Weights of a small transformer language model.
Architecture: RMSNorm before each block, rotary positions, untied embeddings.
Training: a variant of SOAP for these matrices, 1478M tokens, 5639 steps.
Each number is 500 + 50 x the weight over its row's rms, rounded and kept within 0 to 999. Layers, rows and columns count from 0. Numbers have three digits each. The size before them is the row's rms in percent of the matrix's.

# layer 9 MLP down (transposed), 1728x640, rms 0.0637, rows 1223-1252, columns 0-159
103:478449443568501547515442462526528509400456543511475521494504494537440511528556423402537433613612499518413568489472529585506477548479580526491447499515491532522457479603463501506526468528464455499570517475384516518532479578520521434527525521471484471472446435602499441520479436508461474496507458566500589514473539456586484474523405550449468574514519583540476499502560458469399460531474527529409460515584517501522611496485474497509427475482451428517588498437501523508471551441448540
105:523418398401387600443519506409552507531490496474441473528459478529475387437476480373562499437548502524458484574533496487463542410472516531510487463479513411514559612398388549431388499438487503524535521506482511547497517468523486453463498493507549448504511450451576482495518507517447500548452568492465411493504534417437445517509542536602590450379476444494532531480546497470512540509377524455567583515553522474460403450484541448518586471563537435427468594388455591465476377399453614
106:597515509487469463532531483559417502534517527504404579504450461542504424480517475554506527415551425488540569538519487547429547527560488521447493488598449402484529535560504527495458445454553473467491518610524493540496546406498518526522452452468547513481460537549419464539440495582565512515473550529457541514509437485485414524501469564454483501524593544518539450475446521365570465446490517507516543454494482521516437459490455484457580488517540476517545499520440507456514515478488548
096:443537461518462513451580417524450553421523520569495444488476491525499544473526487438432584497603514490514534575496464538577468552522398436621548386580479555539447470463401524474585473437518462459454422507477499560510521488561551502464537560465492511536550458425435487467496501494490469472461451532439527566606493472520517501479480516487508495541476478395492429528383508559484497446499518554515533503501455574511469492528431443432519490495408420533487486521512487477458550495374451
100:537439519516558587530521483508435471514448507535457525408514482457534487523500482566571557488529546494539542486546537423443496471518342565464395544487598528435455510495494510463521507389523482597559463550498499543520502562488491505489534466512462562479526497502482516509481505508463377348490587560401573449575423480512491509501485371391569498502427557546566414584401470530511496484462454419590493428539521511488492373492552487454578376491500468520453462557438509463586558531522542
100:479529479514496549533518483517491514474525459486555496456477501506517458617445555480520421490513462509483472517348565567534485441484503487470521492484424503440448443494531521469531477545506551457507551475548489419494489465584512393504394467559508443556429555437512482479541468469517535437452540471449561560459483560409539515409447469497461471523492600533560588463540497466480502516491488469512408512398438410507500472432530559430497445463449491520422452565529469512606516687491502
110:521578492527499523469534525438561420492525482465483533496496537525512452536589463588568490555382491608523426486530552379461540491521489517493461428418442550427550542522475579514525436501539489581492472498488521499569445486505463488483482420484508503571527573438456561469393506485461425502467564499468528504477387577430483526474494458590435545578539436533605462520539498503501562529506509428388422492538526478417493616491396499578488402496488435646515491543437477587491464489448476
102:446501461529445481524469529459462492458466614554455461539503550550617410563462462599484568500562365467509507418445455518502579535591486562548452558526561457436487411474527549457542452486398433570496376486525492532561485530462473544485547458493609487429585461497442515511562509494530479484466553414502476378528550405528493566501546451556557548569561506480437513511439534402542569478564553494480515534426546489509557395427485455534487501428411558556459540487477486576448466488510590
100:500572460559451529469485556502540491516534513448566517487583514590518431546414582463450482575516500512564493500599505414413453500453491457541483570396398388562493518578575529556501483554428510531442492534548578505540565437449519511383464502607451546574603499569494456476457460460515513453479539476533461458540447447454447519538580477408494511499456503534512504450455514543559528585468589504529527550485510604434540451449537485507535583480453481481452507476429428539558386510491377
101:504586438542455506445517533575519510490435507471422451542506532490474543511490434474519517508458542520550509509412529435468463548478463492513537466479487483526536472450449563515500358469481493459542470390498495531508428566564531445534441717455461465604455469534595468487570488505454478486548449472526481546470552444539459528511555555489551441476421451427453502519516523444561483598535499437498519424521563498519451504532440490455481566463592526587499474476526490497600529469445466
093:606473479528499553540501488470554510506419481468464477552459517525552522568477511400561426512504445577459503396621552564523576490460540498414426514500442515548460477445535448510506465478557613505457572473502461500356470407514562439540519461518618520507458518463571415501524395483499552566602540536569542458554556451482503562596441523580438475558472514498437507422475525641554483515459457551524504445554438488501525498407532461557561412531437471472419540566458465530514506550439470
097:391545531668517464448552500467507499527485458499435454471593573531431446498493488431506419498455479390434512474535426559539505407485414507579500502498488605484525572481512516541513497455569495548506507530482442431542481469513481447545496420512439478524543517481473614492541432478505522577466434516512506516508457467528456497446517512503478456491425471455516484570531413420549466462555502452492518467507505457504432529536442512532475432622468473548587438571563517476463578523388472
106:545563469493465525482492544599487488523494420581579540543497496448510498571529505489507561517554594473469447496503521468515443522548432492534510530516433551500395562399495328413462399543429419433551504491549406434531400527428475405513521644503548534545529379532546480468467481562580412527498512517520509556576412451544460539528537551556534400450400481447494493525506486472457480442533412533472529407437530602551600507453502521533529470458594523493516505500505401524500461508512524
103:516455441449519447556576477471433446479523577483518534552477454432508577491427438456475484549498577501457480487535585510505445578452561489471505497492528480503449507517490492466521535457612346484495578518552510394604551480489503453457575499515547488449422494474503496450424531507539458583511506490517490496477468433375513446506505541510423517508577510515514494516441668495444472482504577464572386517479566422549518538535551429455534469504442553498500446395526496419567480562510378
102:477495528497431481387463588488516478513573507504510399565495597488315425495538477544510459468517508522498461562527526556518552463448490415534429551446469438477477466515547477469474447483642420479496454570470501503519487478506541494531553497476526414459565503420589577574598503502392521507524437433439519471492492564523530417503509481510435450580527455511525505487562547597511512417462496548450461511409508504487531492433498467499300510462525550519439526479504515467470539458478532
098:504518495530466589570495507489516541467498486504574452572498591457531440462485516509469453515479418535555388515436505487520523493515400482547558589559562497571487596566376615534517483476527488533506499489380410480508548503518563596423571564438540434521564546489511499556371363467549475420571455492489493533559588513458488522496455503435487489447512498558529473541439524465469553578561416487440520609482483551465570510542451488412525543584416410529528483570454460575505534534441506
102:504555492531539431541501486506514453456490500583406567537447514457488462520477422456451458547554429459488438549523556431449492503431493535554520540503436513473544497491472464495512466523467567505505416482579482628471505524465461510486555604494468564494482533518426543472492460448471597512480523377493543453585473509537403381468528495533515529402508496389552554487476496410517455473504477468518467480509533574508469401524452534507481478483477499559517515501400501479511457493476462
101:464455557502492474539508523525562480533486521465558512513536483554550524448526568565427517459498443548527452503488488499460437479460481521528495499503452508531436514538577507455492420512426461571610543512530599520524481533464460523458493465530482531483540568529478499492492541438447507478524529549434503409478499530561466503494557431547449508500512573487559589483440445587547462659504549501600459543502515368502543553472432573446430509506460522502454481422446478489501454578463459
099:483371514496444485467527455506504520540572426522485504512501483496557459499560553449603492436490453532466451487522399495388460618451589533566446415508594451605547503437484527488555509486446451469493465492567403555546555542501485408508425482586567528526379494508532498529523543494434494535355513511433522549444467368415546560470427484546519506500531452486511574505457580476524439435524576472447535507511567485586500567554451478462522471531505502512491468553568528593445561593589444
095:494553474472529459456424485388470548479478503388581509480605481535553590523506400386454487552414536554539555533483492467525512454565449463506432522539433547455412465507643461463470447561577585386538562561587482615474553522545517437405424494565553476535504608497523517459383476475478495594426435518436549565523458544539435502511521495561560460485506496515491467535529579394522469451537499440465476534556429589457443482532521461514550502547494520445494485412496538578532493583435524
101:484498509613446490476554524538492465474494520546498534506518564557580492442549421524470440467418409485514398509503488538552487437495627507479504426531489506525562487534547495568490452598484493529486509531548466422421475493497449386510515508564550520461468434524638479386470483507518417491444525458548558575447495482503421515494520589417508552465512460424468507589535546519509471467575528465505518545406539482523479532471545490515600453495510506569607509447436564550500603500603529
102:583516480591609447538485456419564430537501537496555616526513448547539535539617546506592447440589547430509398571495488515453496514594528494505448505482411447543546508453461510447452555532499556543465489519509377448563507446489567422543498439517496573506504489530476527482522404504442398460526498516466503568451567450597411537517399484540507488377424571528604483543577473558369527457451472550455512517490512473535460532456489500530510531451659484523506412517536490445545500598472420
093:532492578533472439490515536438451468588580482524570484534540547598497460498551432528404499585486601500509596454468508484451457480387500571645517538440487521515513482587431488417458560548481446415482464518458476546422465487522467562461513581518495453507512473468535457464545459596554492448579500500434495486490433490550480497458495538435527551502490464490545496402539439478462459570542460554452600511559520515442481538509520500556587507488510493544511494572555428538450478424628510
104:475533449543517460466580496450379506571541540536418489573386479531480497483523460471577478453543408433439472500485478518616580562436509463403447544523410477467447470543575465441627460490483459492471471501460527451467470519545414593528505520525475520486558461463560486436506503463450438495501506558529556480426506499539565445515423547501521469440398466493496397525415508528510601519446430565467546489449510514509487426480549559500474496466523463501515449458493532497438481460469502
102:498483553392453558583504528476540479607619488515539483550526551502496446415493517553528575496522593506427531498458470563513506541554486543496503559498484540571485521551508534533513501527517530525489535515500477563527462544430423580511592581547592550488430504511501521492502416475452408450519488589561526562543532496436431503485518464522435517463455564614510457583427422542514402608452523416481442583438561539506555475428581613522497463466534530492495549560443421536512480450465494
107:559395467469494493493565494599524586450422486592480476476479506480533494449516507422434580535523585551498515567487525578447395543569416510507571482601526554439560484463565538514536424440401518529514558472484443352497488543569518490437517536512479521532485502451494534531473445495516469441541549514412470480510552479510467598480486566473449410488525496494447413454446582523482514458447423467503455508480478473514524597497490518454476437565424462504503472590450523513601488553439484
101:447569482519424470506489448522458536421594398512456503493560559543519539485520496453582487586504447557536520505527469458540430502455449526473473464536534477630462482495486548538392506578428460518521478459464490486427503565510512415480413491416635476507486503557545498526442531467450542500506519480503478497454479505466532559513465512566409472535515447536436500495633517519485536462499575545497539522505529491527512510546501555541428422497435510417413565507471476481475517494542509
101:423615545594463414508477542491585460530515573424462473522546539492529533501514498528391609594549556506535513539525467430555512420443411515481542497502497532467481565484539560434548391450552496527477472531481495579472465416547513476474482630537491446435488478489454538454511505517577445486473366516483543616523439464422461460519496359459440518527473538415563482529500555495429540486524352442541500457485496510477483454543536456492484535516438512551526527435469508497479489468540513
101:429475581531511570576426444462530484413553471518497515476474481454418463492540463420528580539497366550475524519454530453555540444511536534492449550491582498579489460499568491492549531526575509565490549518555566525493587469595463505500498464421489535553435526528416477496427510424521516475621501468509499438525584466449495550538547478515490506450500513549490551517559526508429498526515561490494470547607480481578485572623566559559491573421488480369474464513458535422488438473478419
109:546526456567466424536523435604499433545457568442633480521475522467429522484530447524461500553540584585484470399529480497574442492486479544531517462487465457520463490519546571504481559489530463504440542527428508523413550493563520491589454444470541469553512590543595523467494497527442557483519525516576534495380512446489546544460530472506447513531479490453468545571552470560416536472618363531454525471482474468496509586522545536544498609531489578413454578489381485526451568497488545
# layer 9 MLP gate, 1728x640, rms 0.0663, rows 1224-1252, columns 0-159
103:418630469450485488524448588493490510450532562557513447518515526517410562558640541423447502465484632476470575509512520543446514448538430440541474508572530520537453537535652484464589502479484520574425402566497490431551535474441513524504569448597521512515564491595577541461467505622508446483566505358557566495532518504512489493532563490568438550456476437526511482458530534472543454465530459458587480481517476506507452500389523528620450484547489445456600459498515530419469499357454509
104:487434503538466533560590482414529494527488485431527449465631551476494576505480572495546454445533413496452475464523464454480485408535507444532436528505466510470508435521543481531494494496551525499513556438571497473488513441548437503499396482544445499545541481449607528454535563447570541544476557483459501407496429492551465425517504524529429497457541586472512499507460447504577504541531400473415488359544532521487451506393522538507515444532488549579551523559518451443501500459545472
104:512600489506454437424510510518506562542469484531513555395499477454501457519600495522537497519418424506472472503613530474536557506464499539573536508485517488447485547508552483570558540523504510523559463509517583432469556484473447441532559412591524499465401548489593523521496540519469511487547496410439457440568484482446529533372482459473464498451406525518519509410451666566581499506419477496532471430526436461517497530449499524461558524559565521530521546449520483517463420449471522
089:558553531586546541575471507438404448450542507562456587465474560447428448507493533535505474494493503602531595597566480569451512523463487551508564492548450474508464584488466499501530542538445450424471485428498497542514510573556475544440536438538421562482482435546475510491482452549367416468520416567548524554533544517534474560491470462457536569507705584495489462549514466496516495408516506393524468549504397492547433479483553495667505570539495593464515558549561573515473505494436508
099:546490537498527554427514478545610412496475388567437540497464469505454493434498499546426572483473491511476541465572466510459561461529537487452466411531481555542500482407568473485555516531509487442491461545498494496495472564488550516536529398602492488604540596611504602519540481391503492492425528582482530531446535461495542506491471408440420449598482551407477439497466469530491449532459538539474520363469447475436469482495475565540438537570531510475599492576514450479537499560491466
122:554608462537545476487552485501472450502499491367499475481450527575557483455529459555524504543396529555472444445489574475537451491544552537460536406471472463408457508581403492565538497480539460611476445508549579480563417454415402417411485406499554555575440503510520531441437552485483414507507598507538491509515469602478417526459454454491352449479520496407532447480472526490466511476450471445405472430508438473450435594464483522510542468571432415571549450551509442594542455568428474
103:461522464521451577488501474482553637436479563516443462440434623522477490529469493466517434504448475404509546581495561498479528458577526492508431510467443484481484412492565438423599432561561465491461570525529518580466577467455553429541490474458527537487505545504454462474491485534566475578567451544549567479512450457484525484502491588523529449533576420514559575463372573602523488446582524476473551447587570556546569444439546460476571500485545502538474470499602422547393504458497527
103:491498469446521511403529435535535453496475552517485467562503584512494483556433528531423447504516442515462485576484540448533458553409489571516497505514599559461583581505541457533500387592470518521473503442474578451450432400511533546464540488489493529463446567550495522506485476509469448562405451466530554476541482548448472538500514562592594525573503532426564506492433530497472570444409501568446490508482519491560462594513418502473563480531528526532517494493493433380521536478466502
099:487491509460438537512518495449551531513538477487574525425486542523496486536557586488396527519521543482493585472538379456582501497663484474532501471465561540538424538516562554459410475469491522592379500455515517546520492517426497430445536517416448415433523547516507475501516501517512519611427532388451425603463554495536573485528432514486556551441524516482520438417524541432511468463566503551433594460592493453506541552420503602552490438536514560443471473464432441590451512439586467
095:573546501571395451424494562458527444416462459481506468495485558551385502568421548503530507446518533549455542376528490529523466585571506504509508509429494461472436438487486475481454504534477476517471485467481519486424367519482522464520592443398558480543609485468524476491435576480599432537512462430571567553551528501519390530392534490563486491461567460490491434536545487577481436456509463473480445440574599470420484517470437624492499604431597571548483479436478529458492520503519494
100:591458478549440509501476443502565395533508535550526521501501476548531467649654520478530467537443516433488485500498498500539464533409458475443586527460480517559555514496524410585468588496554448503495510495493437465552496516495540434500473546468533530472487505505455587479416543514438593458457567448426554546507528467563412489550585582507573500518512483474599486546571429502483564521588491528498589511466468523448502560494524463510503446444476554423532497501574521510521642539496530
105:514402567502548468639528435410410471470504492498471523461533436440528453522572471513521489533529505457488571534538472419584526570519481532557487540478465496551512510524480470511495570597489535590467536458506464503675535490475491495540477535530420456586435585446462519540458463492544474539511479470425410556483517491455451436644527531547502424462488455617535542483497578534449560512423493493505444540528567451440524497481529495431551532522571513483515463535561440499464403441439432
095:476547491500485552529547394479527537528470466499565573526533546553482460560525429513454517552503511501562545490528505496491417620491454534477450487417465595515487479578487418550491576456434508507447456499501446520611483520438532444560487490523521476515485459499386411486421518611463436556469486459541545476542494504549493472581497499538456578438526456459526442381522555482501505476462466535433408429528531436494423406524559544459515447475470440474417602452420501462449596513582476
108:521517475462583485496492504515506463485573546535410475450471516547528528527421475541512477441464533426546486595517510433470473546495555500529462523503452462554431610495501442463407426524370447482420507521497595569472486517529498414524414501531488456514467548390483421601550494442344470428607538502475543470485543501484532482484501444395486546491395442416469394388571580606510501498422392510476528449547471472517463500542469534491474498468551581544445560536518490428460547542491506
099:494490547461537476511475455485576528515481426439557549498495511502496496458484542576558480498503604542486497435526543525427478539512607528450423465563523496494494433496556493315633489484584557476486456541463524519446458547532445466527458420490575405518562476465471522445391534411496484464518537558548429479488589485473540505557417498525541489499433432453443477477462511559523514471523484533407490524489423480488481456523523560475456481573540518573537543497485478411440501434408463
103:596502464383497525535457534489501530523543461526500568520458478515572471514453505513469460563556422515497507418455458495495523598418529520472545526487465514538607515511508487465319510524512522527383533493521586546475513610527496539513467530498450421501532483522534456517476476519580547460535554450497598451529509443490472442463444550523498551488537510517490459457438451589446507555518505479587513449504502440510518488491571529556550412526504439543487552481456469524578500505482442
098:502504581516447487468586468575502464632467459472541534423581582491496491545523556522478468518482548515479432402528478470488472589525441543431485527553526554554486433427489568509482352510580524578489495513431543470497477514557471461458566468523500520514374457490636522562596480501573460526515523463518468544544504472519436531459490558456453501445505523463523537546429641516486470587486473552501511454549421519581469566483544552515517535493579511540485468519563407458554504480510424
109:630459447562459436501513533527523418504482438498514498566427563500593430545571532507513575576494594532483456600554491522532546482477366514524539519539369435500441614437481452510483429443385395506458476424634450524418476490498438535504459455483518521547460488514512504504476484512493519440480491452577469488488459490585546507534517432433542571452509527480508520526533575421497550507553499484564441510514514521581416423547505463552516546556545439578518476444472472449521432499485498
096:468540519479486489427501487498444412529553471463492522500464535591538524426524524513537375510416596614544556564547549493505433534364442480457394492564466506512587455574475489549458492514394432430493631442614570565447534544507538420490582500592442493555420464472491514488475469485448580596439511546438553483471503474431483546448469534506568493511564537612461507559572550422470475509516492480487567520423553527564518561481565482590468438492474502442445496544482499472550485438459481
106:451443394453473542530530575476472563496483577522499455435456487528538504476518488481469570556510475525532532552510501512493463514515514533448448501397563439486501485457503447606482530434537463607524401452451506476543489506479484607518474536425468394470554606519492539514543495521495500653446472568450445497488476434530550508521591494627478493557505453533464526418424431471527516589455518523502457563549471515469441631448525508436435464546429483424484651435519413574499391468504535
100:503529407461515562435533472449499512493413456455593477462517493538520611539634581556522563425448522497485481455530496450508380469476423537618481509495558448440507470510583522453531590525473469458507398560526559556581473495394433388588502509530424454431574507553453479452527527477515546452477568466475456455512529517558484468485474570593509551474583469472535493613574497498499536487516463419501511571574455483518514534537501495479480400485543487443475504419483450505454451475572464
088:401533515506493445458481569428582604606555467431463535472502463387438526589546380495572476527520477488525552531480432475439579548383583544516449504453547420475573527542538463421441455430437495423375480580472526641469542460541490531491423565484490415460526431558452512551564553514527549444447473607576489459503595409528551547472447589567497510459555517457489548575479405580485552539513552507533464415569517499588523458445489530517422530543389456442481512461603460506519592497590442
113:480470574481518510589400510489513502547445464615609467464546469471551526489567592396519372426426538560682457498471544545521496535593556477550461495502508440535544597506488501618536447559438514475510458480538492549454638565477470421493549578544509498535495569526512495442549560575460477541551465502482473447456484474585477501495548506524518465469494521449539515575452512420454482484469513434460583397546468496540458520442564442523477473545438522506561431627510488471551519591543557
096:585539535425496456450476534482468479527509549461501383475501494476557458496528503494368589503519459440389450460508449618556565593447438451578498581542480576563478522575604434441500467506525471513552522490460564541521547507505461567555488583540456540452502545473529410496451462559419552505441481545449402467464518572491489550388502476510416565502509622514475538532445435491457479537517549452398501503518498519525477513450546421520548501395553479382619545553474463572470502543570509
099:555441478533449530485486515562519553536466481504526537455396458527472552452507473580405459461455442529510506567495446483436428515423483467457553443517533543428571481564605586530566528606554532468530606476454564470495504542614557572506515484423492462504494497596496524474555519487485521537563507467448580543475527455413455484579482440457556578464482549507450542615515399462521467439582516480475527569503519500492428454434433485370414466537535471400572528433470468461475502427549506
099:575519546551581460543583406533576404478430566498578447557537515543474484487571567490523589412500571402517462462479492514431454547469448562407519592556468493512558423456492473498520433521466522504516575497518480508525481427411530474521477538537489474503441585475527559494438479408499652535415520560493417593537507576458556467459549555462575492504493453598499495478547517421554479456541545483405510536594442478480578393564514543538547491512476524565461547405525401493537503498553510
102:459492606487592541492542527508413529487498456545554532509470532419509503575544507559471454448495437548495592520530540527477526584458464403486462488486488521517467453561441508480536428433531508550504409519454498531594557472491532524518444434484586617438558514506535502560512416454455594479487486575503430483496532477539439467506497432537614443576489454577451496492456565561520421585459525533525584506509416471505449482569457471376454481496486423411586494480539488501438577494493453
100:521511503534506587504573507591531495515447616444542474539539502491533421468536475520460461468511530540535514518471445524410539394461399537492524498510460481512508574538479420516500508493485486550633491501386583461308496521497494437539444469478468480464422493480573498520517403452489566545537534524485570558482563510458595471394513548481447464436544473495458495560510465518493612483435566444517505607585535410463467495532497492637534490463455461578531583493484494625446422518514488
107:492490469527516552446506533486564528543541468463570559471567541377443428525562486572588445480562521457471497508542479506572404454590422542627468526506457510559563543379514508437478560478417446455505589502478484519532534525538472540510501488515494559558556453516439505464500419453458493512486461470556589432490441501525482543474516514452465551577537466542519511487506489503492527569538537447474495460531498498549453502521424522486474543462465502506438490409442416464480468492521441
# layer 9 MLP up, 1728x640, rms 0.07, rows 1224-1252, columns 0-159
104:507436415543452400587536484468453510570485514553631537389461465497454445533465502529500434609519486486482490586499490490525461459515492485499506424493592478521537470499510456434587492587470549489479454469546557503471504512512505477497506542565481480503515453606471512470484511474408487498571531546472542542481478504537529451481505540490508605455364506530550477598480399395440452573473480541528429453419437561426556465512463563583493476572384472470461530465465522439498522398408594
102:545462557510498476574503396495407570581529394444468485517430437477495519546447503539537478499603593483525453474507453469479494341549441440463525514536561537529483446504499494423457548409537471489456486541515512502459482487559537530494575541505476391533516444497503475490541542448433524541511489529399533482516453458448486475466492586415486527556551484540441600391498475488528523504541512586473530423481452438589497511470510502471508500538529434528522464485492507458483499495495472
105:495441453454560450541626458643492441509481510495565509553580530499633488469438521535475490500523516519419428449586431488522547515643490446481476484550432439598435591452424438518471487472420503480561511480472558507456502523437512540514474386528421380539456480478475541498507509531622541558474523520515540483578487500443513580512478456567505489467522505429508517466526466409620584593539536514516530458460502513497472475454545532493500462511576502532468511536431426621487503528496519
098:500545528402558464579453504437484508504520522516485378427523580513566505472492564470512581537456467552573587583488397608481440486409572506456570445462506520506492542488446517470511540528446518537496514587518518534489428555557529549376446553497453543498474592468488429513464497513484442453539486488507510530551507444515578502497406567435570475536391539482546567471530427551535481461519535442621547438511508471540483488500506504567475589523506500426495457445518499523504503526546447
096:490519538440506471487426505492539529497497585532470574548526499501555475404509464526445547506450591517384579537487569536480511478490532546461447436468454525491525480494607498464544517441514570471534541558416457566541591500558492454467466509454479515454595442514549514554454544374420460384509539495510599521497426492512577533489455539521553505479533524368459530512419558532471478541504546480564432432505428477484501504514487563473522502543546454519472523560529446508453556495487462
108:486467504463544427512417466502480382528517494495478477494565501461522582494465551467437499411544512426456536503526473559551495537467442518490497519588509472544510506537478564529444564509552469573418563431556546527468580516430519574490529601514458513430440456585570446527572517485427547514532558443550419538502599517520530499528450570501525512541495473514476486556468474430454437481466415504678514457616494499545543481603586460467518493536504531469556498471546548474615557520521474
097:550506552411387546491485508439504496548533533507495453437453370518499466507488494467486491467422460477519441436534532477525621538501456452545539540548506439543520516535443542543494398474491567572482538477439533502431411446427527586498498491434549405459555566625489461396466540475466538462553469476512387488482507490488523496514549399473536444504476543578444487478533470505494443450548528521477554492516508500517464468494533444509491466529520498492557554439367482492551474462484468
101:451486367538480516578411568499462560567533410552495525392504507538496550482547553547480442493471535562463488478627557573484551527552466470611485558457429416480530457508502425530476506486502477598486487471596432433435540534568486472393446505539554558480539594469491442433468495478537625485481545442513449485490586505551508513495533531450518468503506490521502562401412459422517456497535526497448429520428595560510457522575537418508419442503489435479444498512441590527530523403464489
098:607613427477525516482622429435535428586455433502538485475460455463467544587554471509524422542498461422465462522490514511338540490339531570612571512529620505523514521484501474499515485487478509479570567471441506533600505513550560451513478554572424484449444561485428515589505430502367539574533499473516551539507494543428522380485539581542508475660500539413405549584458453544566543549528477481399486493470470478536549502430456430428463525501569525450568547534519528533506495492399423
093:546390376463453571596524478505498529486531537495381588526509417421456569462462500445452502520522600545528495445457417479432514531458466428611491510483526430454573471440554467551508601406515528564464513516485460450422503501526567538470455477444482542484424493445497442490534511531480512549467518454375492539485521554531535455464478463491544521502491545446665530559403502517487524522455498555451518630539500450529457452442596402577492444430492540603504520501463442476450483572534479
096:541546447456545520407476478460554582470441403464469468475505479446508468541453524452480533446556530507526549576457507450450435536530549565481506496453492509606500449523514456535540534582435579485566504446503513468511497477415545551514551454506442471573464538588451433435546505513554492521521575512462580532485453520514531458592508524509511388472494477493501485528482549453561492617488509561524383514492427471529530558441532427417422510608541500461502556527469502511420534536506568
107:529564571492433523585560491456518419466515447540509526507532518508498584452611574577409458451582464536436548493476523542518487414490471555443516542505488559466517500552531490523512532469491497479458521558521487513511520530489526583452462515428549551561403555456548446491552581566513460514551451517529432483466452422538519463473507454428458508536510440530526433537488591489499595511451515427494586469481510392452513522530462481541531498589446576506482552475519508495526394542553526
101:556527568486494616529460429448422502474529458582486490473513448474510503466549411488422492465487592443440434566546530430544471551520486438480515537499559499449500550504478481402465600533509519511424447486404530597529512462498495410517457452587493599568464443514495567547396574544490467524518487413476490500428542502478497427518422487534477452578515552451443585409500586494532505532478541648473457526405496527511431411463478461433490456605518444440485527548395549503506442530491451
100:508525531576490559552476504386547480554438485370521543427502507503501479478460468579494493554497455514498455542534537506437523476528523465466478434459555525516393531499493452472380484533467530566547536500566496431519548571532528521534470394582551493411514463430487469560481529375467452549535435518475494478450446480509424508543598395515518514530426457372471459518495525502529482442437505533482506591543419456475459537485505499508565539473560440461576517464510510520488438477560479
099:502582442463552477558459552471563450462520490474480410520549552554470554530462518535594485513503517595492548465587518526517464543505498540480491471479453453462465477497624483496445513425605590516640544469456436565531454526491447518586542498462441495495531445464478473511476530502520585583539489635369603486492485570536456509392451466499460539526464574520548486551536613398454397566464493492560520508513546485471486384459455518595469500538527490500529445532430399472544530489471496
103:576534436488480469542492388615493529493417495558509567532557420518520422615527446535486500510426416570459450478583485475504501582527511439466436547420448500381513558467429543450543471555511490560432498377558553541455507517468482581449562481490532538450465594539442521433495504441469437494520461566461562475588438480506403479532526511595500395424523584453438521552477548541468487570556498455477534499555623582507505491446557476473511483423468432575429510611443493494521494522470512
097:508529435394503586506553513476410513486552324494453538456532534532532544548469467504458470476559438398488406512452515460526454471456440529374563591475574567471516539542518549459569528417530597535472509512463402529517490467458558467455542448594526456671491474473541556354500505522490534528462485505431463472519541498485466550440467439441352548500479503453502516531490558588488521582429503466539434532569511424492472551503454556487428541533513465594495528521508553516526419503598464
101:600453515466528356549538530517483417496515472472507542550459571426569455580471545525531558449484610490489500575444406495415469514443448472488593551463542489508494572477507477507473487429523494492508596571449467459484485459470434502514447436456449506440509453497485538439613523556469528419520372514429506488543492516627465542450451457350581582470603500491549508559550517505516510507532600523509516533573565521488418510538524440585560519486505467415582538569566542452588518486498480
097:527486481539548475506526514528638444523522428488490428558505511390530557520525520533487465476476410495567460618567472513520511392479432436455417497424515443547600547483444493576485460487505471498459583489639539491500533550521452460458470571563401501444440498531444582498568478524455476505472482477468486438469467513542497403553594465472432464461477528481546447514530520531443550502501453451602520422475590472583454462539468535546424479463486477545500543460527423613595562470475551
104:490522488555494482505507505500502543529519557520594484522582504528431425456432576467528508484528445479576520476479617594519502424522535463540557407549508578543483508545586481559519504529454454468494520531617605601541533460450612473540504517462444495455495488404623487448460477536551475472471487500471602482449550547485503540522447557531538514517513504508522446560457496478424563518521518554515497582510493414509589497532523522528514554447562482487459460519438489449477530568448495
098:552495569541591531570563467542549492580429464475486468460490501522577493421308465425362489534422442530592539578591541478540514471543467513528495457545587528571495559505450467491493579532518629514530566514517486378492541499520564431584407578343443510475535509532425504513577474532456558471483447441453421488470519499478490446493452468519444453424525504507441544358482484458457589594452467434438474519502585492562548562489556490511446548576521470363487552406461587457507453466484443
088:518440420560501550495451516528562502567469593519513449522489603577588530443439541510548568566427441507501480547578414465501532574409548463513492521556551483445412496498543501432472432483574536505478474424588437526469476436451418581506521449429460552490447526558515487526442522581465559549492498570495507463449474505521498505486530487453592572503577584540417496507459483530501441465483520477479445514507431507445458607469437530547447478505511467420478538398559501356457436510491594
101:596452491473550511484570415651538367452515494458498529453503489476440509510553416473564430500451403479471521449542528568489533521499553508525568563536402530393465457544388468425536479555487498493481542467494532490475418414529531446388481422538428427580510458520469485652471619427536532486468457489523545497524499496372500526401575443482424489568485530450498472516471524485560488438398485503494509453607501475537560572522535484435500501514454479614447439456552566571521437442418527
101:530504465447517533456439542476523500522522448561553480509492438489517452553510472415420480405504543566543551527527467425510486557511527568466463452447476533472566510488461455540392541485450487512472522479461546581442526573531513390543504498497412552509556545430462553500520419536449451513493557452469399590482531537500495516543568501485491488571502483544469456587473461496492503491533547488509455447487403480492490525428403485479448431521467448509473525521490567403519537519449458
101:449452524526403433569534456548445505482486408462534489548476602510571498491494515437419505560432478527582463550501434531520458536546473433479487569549495482474502516483563487488529346581549458488461440610462469546449539454574462475422550474434466547475418380546482536497423492414501555439532523512552438497440541486517409574513488458495414548417533497462463546489500483531537500530516447476443475471350490520446553508478513529463434491514417525518588448501459459471557532599526457
096:508379480418549467577524463503540526468468482552465536558554446469449424534499566525480523503476541526533501533523414487563495476573490483496480485539459452471508483443561533514519616453464512478541487508452517501463550498512504576499485498526504637483541553456533456487425471522540493503573538481478507563435513552550538450589474596499519582537471514485421543574576477493448453536535526448511539484516551512466488542475550444421477519510416489407558550584397460538452490510533429
102:548411466526478504491486461449489465507479550491474519555451510500520410426637505511439467519541451499531553454549484448479465430573567513445517446553473497422461443502464461572569528503518451545454490518595487441511531536485449470544531394558524540534497596500470503405546502473491583532543545470424527453435507425520524521416514478527479427450492527455520576447517406431527439542588542454483432469470553464526454509568513435572526464483486448515460523482444568410473528537574465
106:563387525471522593483521522423408583547434427453495468507465524570439563397489481439457551484461508485487586523437488523482588410499549469459471446543519487532509502484480494454455482454522491502418502476476563450587514593379466455528426404566540561598475448504554471561472480551482529556549531523481577453480542537466561474585500500529445462532477466530461523599436436586434464463430431460483575449525619589539511469558603583495535537512485474541437497385529456534600425490547487
109:405516488535375543450352525450506486509536562589555487457539473376470484433437481486451574496459511420395504541546451532422439558491497478541519503549492447523483517446422501499496531488571482436593460506488475573504525528465624500525538637401496522443505447531489591505460528436423448457465447435425528481394485607505483472441410482515545498583522556431471518578496525519490542490642489489435417472572480517501484545469458436534482499529570450488429426480457589506492497541498441